From a checkpoint of a small transformer trained on Wikipedia.
Size: width 448, MLP 1216 SwiGLU, vocabulary 8192.
Training: 440M tokens, 13434 steps.
Each number is 128 + 24 x the weight over the matrix's rms, rounded and kept within 0 to 255. Layers, rows and columns count from 0. Numbers have three digits each.

# layer 10 MLP down, 448x1216, rms 0.0413, rows 92-134, columns 912-1063
096116145063139146145105128147123121138142148147110177138126144104080090118166140160144144136128111115102177153127122163086154111068121123158138088104153084129124112144170138147122138131111125154119146129149110139115126161149125137137116133138150103141116164148136144111122133148111123112169083086133138113125094088154145170145124154123150136088135135129122110123116119130128126129141144130123117140157138155135137169139139107124144103140145110102148154127
106128143128122129149108142102103119119133137091161135111107104117166116138122063124111123108115151178092144125074104140068125138129144107105125125126116118067153095146126155159104130129149140155174092165132108154163148132168115131140159079135153131104109133102116099120145109117134117119110134131127115138132120120146131082105146116140155163133127082074155115153131115102135119124152104107127081142130109098121112150133132154144086148125168107112147147117
109106136139125135125138153052119110132142124114126161125122133103133160176122131115113120102098159099143105153129101112120107103110108134135151097101177158173122142053076171129133114111138139150169105131101100152092127141131127099169133128129101158148157128185124137127104098104127150133082184148151093141154142166124071137127126121150147110147175175146159105095098152138129138137096141123170093117119104069117097114124123121142100151119145118119104134167
126164121123111127153079111087151115157069127151090154124130153145122125140101157111104153140134146110156137135127107129146149142102185126120104124103098139148139094169119122167118102139168133150149091176110122150155123109108145114090148113137131124091118100114154157137113127170114154130149140143107122123170119162151116138128112071072158130112098125147128133165125112170149111140189127104112111130110149131122106153170133116119141122134164076105125095155
107121095148096108141111084141116143143129129123132144116134142120168150102123128150145149148132093114135113123103088100133128126124134111111114125152130142140112116122097147131150131099135131097145101131102151101107110140114160137139148150158121161135163143086195101110169103067153166116107087152142105154117119162178185134124087161114076149113130118126109144118104161127122146106131128097125109109164100104105078103123127146163128115130154109133109122133
151107138137142106133154181119149113139116129102138118115128076118137115153142111108121126144170143142107145114136130119163145088144116112113129125145123132125124084110124137084133135135125142123144122100146136142116104100135106168133137118124175169174118140166107148151121119180108112117169077125089131146143101158074133107106160133102183127138155110129158150149170105117114131126110119108118126156152095127105123153148131144113132140145132153116112133105
104115104128124069185139119129119143112148106124115116111136123119125086082101107103127117134140127159114078128143128177113093098107141133141106115173117161154127135138076115134126111145117132118109127177148123183120117093116105170070116163098124119076128116148099118139137143116152104109166131104166136140153139132110125141091128096103096119090106138170086137129119129105118111119135136128139128138083135128081143137102121123129119136137111109089119128148
112103132117132169120137162173165147176137112134133138120126129160151125152102121130152124101163118145095084151110096143167123094103153127156124100112146121111123129164118124113187168085070103101169095171127139169131116097134098116138133112096098118112129106167134148153130136146107116086147146138134077140152102104157148102140140119113134133163112140095097091097106154115122140123102135153121093120146139151129115119138112092143107067135125152118099108162
110099115119112122132108112141114097141133116121137115114106153142139136127088130114107161160102134118151145109151124129070122106170168105129148122102167132166136087141148169121120113156158099118096124099123118084119106154097166146133099140149141157131122148108184128164160142126124103131106129095095141125143152115104083140124085125102088109139133102104151119090166149133121115105127104119107105131097129154179135140163142145114141149141120124140083122100
124130110131141107157128114081101110139132098160178124168141119117105177127145111106111151104141165116108142143138119118141156160117145113112115114079091119113138148104125097110119130104125136149160144125119124134142153087187131126074132180113171126106102112131156121107156131108107139121134158128136120107151138142113143154139156155134109159187109136107139124124058149102105131134104119127131080159111114091145136151126094171140112142149109100085137115127
127134088151150145121138098109137162108131119111148108075112139138129041070180099150151156129092153153078157164137133129121132123133143151135184116121119132134117129150127114158136150150176144146120139114123154114127178086111160135142140160147131088102114127183115126149139117147138157093101137156118099107127124123107118142171131160086119142073101137127188137161098143110167164138125121146156094129171148181071143082115126122142123151131085133173139129095
186093139139113113120107138140151105143096096142158128106117137116068159134096112169115130151117142151142133165136114108134131093114101127137135134112139126124119125084131138092080118119129119130121123127111145101122110110140138162168086119114107166121133137127129165135108153117145120160097130144117138122087130139099111117152105134136143126125121143096143167135104198142100146137148107095147075118131150166136161145165106110180109091102095149160123112130
154144131128110123124150137138122145138138124119123145141112129081142139130127119110164120105117179101098116161154134150124139127105138123159098178095102117172134129139148153112134121123165128157140159131093134098133113148105140154185135156119093076118106131088099138117088139049116187101126127153155162118088136165086129127139135101149102134117132134116141114128129156104143111122135129106133112147137135161100153080121132083145136107108139139138127135100
081171123115100120135124111136161131116096117157143129094134113123149133169098127098132184145137126132096165096100129139146122152164112099115126092093161139101122186165114129156119139117124100097114109155063096111090126102115144100153137131136109143097113133164147141134117095140115145153141123142123159126078140122123069126100146147120134112129116145111114099101117146160150136113137113095101154105138116151163109124121156141082136129152141125132086100114
128123111148104116105146157149119106136127123156132175152127155119066137140111134174137115183122129144161105145156125180103162080114103104103097159115113134112130147179138146142145124129126149128133115143141134143106103111173138174166145130117081122166103148193148150102131137117120181125120144128171153133143117109153153139135178120109144133118119095133133090154102136145101119155085139155153168115160080100136081096125099119099090114105089123096118134140
161135129125131113117123152131085129155143136094105131129131143120190113121108138112107118090170112140126144100110118129105142131127121156115099105117125126174166115152185100141091146094137116134113103144139108155119095080117153131146144169141125135140143167124134128156131110095143140127122086117119176098135125132115098080132104134096122170151117103114132155135128097114119088160155148094165129115157141133131131144157105127105135086121120098155149178153
128136096093137149130133099147149133132127164123142113131130146143093142171177087130104127130132129104151098137105146138163134118099100132101125116174121124114119120079161094169138105085160128103097111154102113151084116151096094111127121131152109154132155112096147125112139114168137112150129116107144136138170167117160092120141165117142136134156142142108149097101144159187107149141165106142146131094123111113155161106122122135124163151153145124128111105160
093108100076148149126126109135147088128175129125140140155090094136087113145150116129152131099122123122162135135090140159143110131115116126097149102126178104105124123134176147134151153178100100107114140135128125093113129110127159091155129141117131154130133113148097111111121143119128156134116146095159099124128151125133162108130104122146142152120174149118126120125134126140156135081109141093160190148141130096162109100151125130126122135100149146151162141119
109125124125120105131118138118124099161119115129141163092115126120179100100127130157125099138151106151164126120121151147134124149120136139112146146137093106117120079109125137117143113128130127125074108116117129138131102141141130098160140159142113118126130180114096161090136098125113147154146151137100127098149119135094144120128118158147079139080148110132113085117081133156177117143135089116131142188144111138118094102122146138143122121136080193123126147118
123122106144126186154131137141111129116152141131126113139111134115106113153162164127149134142128107110136121149147129086139123120148091179094121147129138120116135106118101109170127131114181117129135124128146109168128107168099040155147165126127129119126140106115139129161105119146121098123152089104141078142118137136140118113088118138131112155106153155182141079144178137162095134139114110087143176153156146165095142120113094118143107102137137106161135093125
114125114090133138123148154131125098128132118163127141138124162135120135111130101103135171135104119171112141086117123132141095141107126105144153107129154137082142107103138113128117128097116122124131159126124104121116103142169140142140130114096117153156084150091135110122110148127138163110116094133130157113113140114138117136130118119159108108078158120176118127180074141125146126118146108110150129125124138073100145149157140124123099127138106136091153146120
146117216095189106119129126156123161094133131144088140107112094133154135139101113152103132123143160129097141141154140112078152115118117150139128128129083159130126093125106143123111149164077134133136122125145098121088121125134131153152127138115169179095148099077116139088084129135134119136143148147127118146109134128162136117150135115100181112144136106146131105091136121104081155104156110135128164116141145100114151123119111118212186149170150144103145136152
117105132133150156175108137165121149170089129113183171119123126131128099152124132119112140134079125149082136115125105116126115156109053113120117099111144142148159095134129151133095057141127141156153135124090100110125142135122198104175181188155072089146123138108120140157181138125132113105149116122123190114136141130133067121162124119142164143161078135123068147091099124151100138130161126170132161097162168145087138085155179082099176136088123134072155126138
077138128107132164139146146092122165157177131136133154147141156065172093115132112095115087118094147154131135139107146101116079127148152102150122079111137113144149148136167151136120129149132110123085126140153125171137112126117118133105136116117100141121118133109092131149127128129110119119135148137128098133127203129129149080118116115132138112093151120110150144096171139089128106129145115117154091104125118166151132137153148142112104134171160069137149136160
131124170086109101146099168128124203138154152109167130106092133166109106107167155106127128127083120141116070103123123105137145141127147152116141158128137141137125108133139113137104136143110107143109159114143154148128109180141141142095148159094163155159139140113143106103050103156118166109101124084135135176207125124113161193092140153133111113105141123116139185128107182083132098112126148097148105126110081175144128116123109140119114135115161147076112110141
174126132145118130150126123117111122142113119083097102110168139113143126179105149161129127099101145154100129160125158116131116115145129115155176092132105154152141115076117086138107134130163121138108114144131088140126125087113119146098127110145131133105088140118113136112139099100145141125111083111138098148117157140119115105155100130131125146137132131180129132142122140127151067118109102144086112116196155101136133124185108113098118137109135124158145116153
092172120092128135103159066130150134068122115098109131122114145151103135143071132160123156152147153119144113135149106120124163082152143120071144143108087148144141147148139155119120100102158149106158087152147090117158094130177097141113152119084152133121103143132116168077166100117116117104112146163070184131120085153114116146116112156109129106089153125130174142079129111087158101187117122083146131144154078120125164163152107126099143109109160133148143140144
094133072121096120142116125133097110125126156143149121141131080133130152109123141099149104166132139115126101161124081122130145134145124117116103122126125133077125148175138101107133167120131124111149112127116120140170122105133138121116146081084119113134177117160112150107131106156103121175106139145172130109109127137148133147118154117106108146146103109134117085129076119124134116140125156123067084126138142078158131124121107156114144125142104102117141138119
126180085107099150177143153106108100132141135149108145110084105107074122130105105108096155092129117124125121081092109150127111101115153130145110140128065161123111112130117166148162109111142211081123165171129165189129104129114159095105120142166119095154104082124144142123132143149110111128131156128122163133131102124159137105117096114118095140129137139143125091133123111124139152124164136055130117133129105157133144137159164140119136122105091111127138136187
156123119157118121090123103113122089122129089114129126125156098146110141116151149099129158112149121136157123127139115149165138125153133169102107158128087080122128170090158093132174144145100120138127112111128151134133126153133115140120136108144118136128138151124184110156129176105114113161125150165142109108122140123121089113136108161157137126139174145123123096130159112107160121108169131146177114109135095125132148126115126124134146110118101105152146071174
151121171145129155150125142131134145126117135088129102122097124082114122139109126173126146131117128123123139090127128114113132112145087086142160176089142098118141089125133148119118155096157125136101142149107106147122121099091125125099106113143125115145110115151130156158132117104146172141177138111130076152134087147142157124158125109101155152088150112168161148142137125130121150108135148149137105143112124145143138157111111088139135140154158101138159135119
151103104116168165125100110095170148119113070153146155144096118125134165140121160118097115175094156126143112112091130124141147179115138128162121134153098167117155129108099121130123105125126120127123060152105152128146135107138102129154129141135133135201120101085084109108120128110136156139112134102104140128085106112089124108126095114097095076153122103116126095095156100124130156138144121107183105117131177149091109122146116101103130105129109139127136069119
117100132142126112115115091126134078104119103104116162180098130103175134126109098143133119110145130103105138121094114123123143124135116105144129179146129136105114097114134122117113150123132099092170119157097144101170150109114110092127158099136130131157173142089155136163113130131126131132124162097171126145113138115135154150153163117140120150075177120074158068081132156088142155125115162163141122091141156182114117183158150099204109136066135131126154067103
139140143110157162129104137138143126119117114128138119103121166114140124177139132112137141115153135096136110101117111151114158096086126145139159142117115159105127110191159128156121113158159132147137120124162096109129064120187109121117177096118112153126125071135134112134086097068141123123126187070108128127116125148175140126101155149130133127096104108121142093086128057129135131127124117159118147151148113097127092132120138124136165144145173119108131136172
149139136125103082119114133101127129166094178149102102107147124132158182103143151120140126128125103125140078160131125152118153175098174114135087166137134155110125160127114138091141131091118158187125106095124136122114121123137122142122111143119160151110087096097123128100133106138144152132144175138128101102129151135153129108138127126107157177106120134135114120145097105171122167142116151128131108139095062084110152182129137119153119132149147099121146108105
101148092094168114128121137133121108168112152134163134145137181139092111161151152140114143115131109116120188096112093103137108102153118168086110131124120152112124093119126098125071112145153135106122108128084141136136116094138148103132076129108133131156116115116152142155114113093141096115117124153112197108159130135130086130103138148112132127129098114161148150093151142160156131143141120148119127136159129129136105110113089141138109140164121117115117094146
131150101149103113139134085073121114116122109123106132120111128135101130147114150100085126099136101113123140119157126148140129094129138107124098153100116149109135142150141146137121126125165121144134124132143145132129079102110099166158182114144118095130106156116135123111121106159129125120123113181132121159165112135079119116121122137147125107096109102102109113139137120086107116131163133139108104106147101116144120121148142145205112138136172080111136161119
109105091139111140154132117157147121137130154108137176122124136121123156127129152126123097126131163136125138113144109154133122094134120138104129113131129100108130154147124062104093122119126110141062117115131129157123127095101124128142144144109168136122144147155099101082131161140106086092156134128141168120134127137154136148099124143160129104152107115100111141131115127136107118150150131111110140151116152141137123154125130122118149153137139120149106123099
137177114148148142089100114139147147112150150136153142135099134139144109115149133152140096128118145107146143121110109143138123140153111160150171127114113141131123097113156096135147123125147175119124108125129109162178101147093123158149142124160105108119123127130129122156098124147133148129152146106133137145097155137110145117146099098118142122132135115122114099136144141128124118144123140119091106135106161148118141131136122103125080152119111111104166150126
110105116119123096106059128123128117108135136109153128157106132117129128161118140107098168122054140104133107075099145156098128129136129100134122136112131117094155167120085132145094118106135122119140119140116160125180108118107152115184099149112112159092136134120142108140128153134130114143106126154107154124114121135147151129163132101103131107096122106096108127121086125066131101149114110111185160157133158107100078161137146134099111150100117115115151120168
086121121136162129147130108120124150148124111165122123126094093122140137127125124121136123162130100110160089095151105111161133136094154117174117133135144128150139090136154130111131118118085098145098132129097117134181078126131141090105154137110134148139108101105128081128090148096134141090092167079137124111117153122101108116192118136105097141149148112112090155148090137099159116139109138161087153116086122085113108123126135108182087073124097127112146136081
166162122115112136129120125176161138162106126155119111087108089100098150141157145139116094096124129146078159112111120096129133125149088095085143119138165121088108125114110092108102109139132146185101115154148178136115134144158145122119086103092096103125133123121168118146166133112114126127140128131113148138120107110174168093087077139123126125097131139129148092119152154123121143134122110105118154148127140169165084147117132141151113161128148101144103095101
138102088143111116092086127139137177087128151153123170171156155136139188129100109125118112132104132091110167133146092160132146171152108135120114106114166088154103142147089102132150146136125131110118112143145159135133122115128110094131112104120157136124133119141144066172148117166096138120131203134134148146148125149119146139127102105156165105100199091171102165114124161146116128107159121164061152173108062100102129158116115081089099149088108122122158108137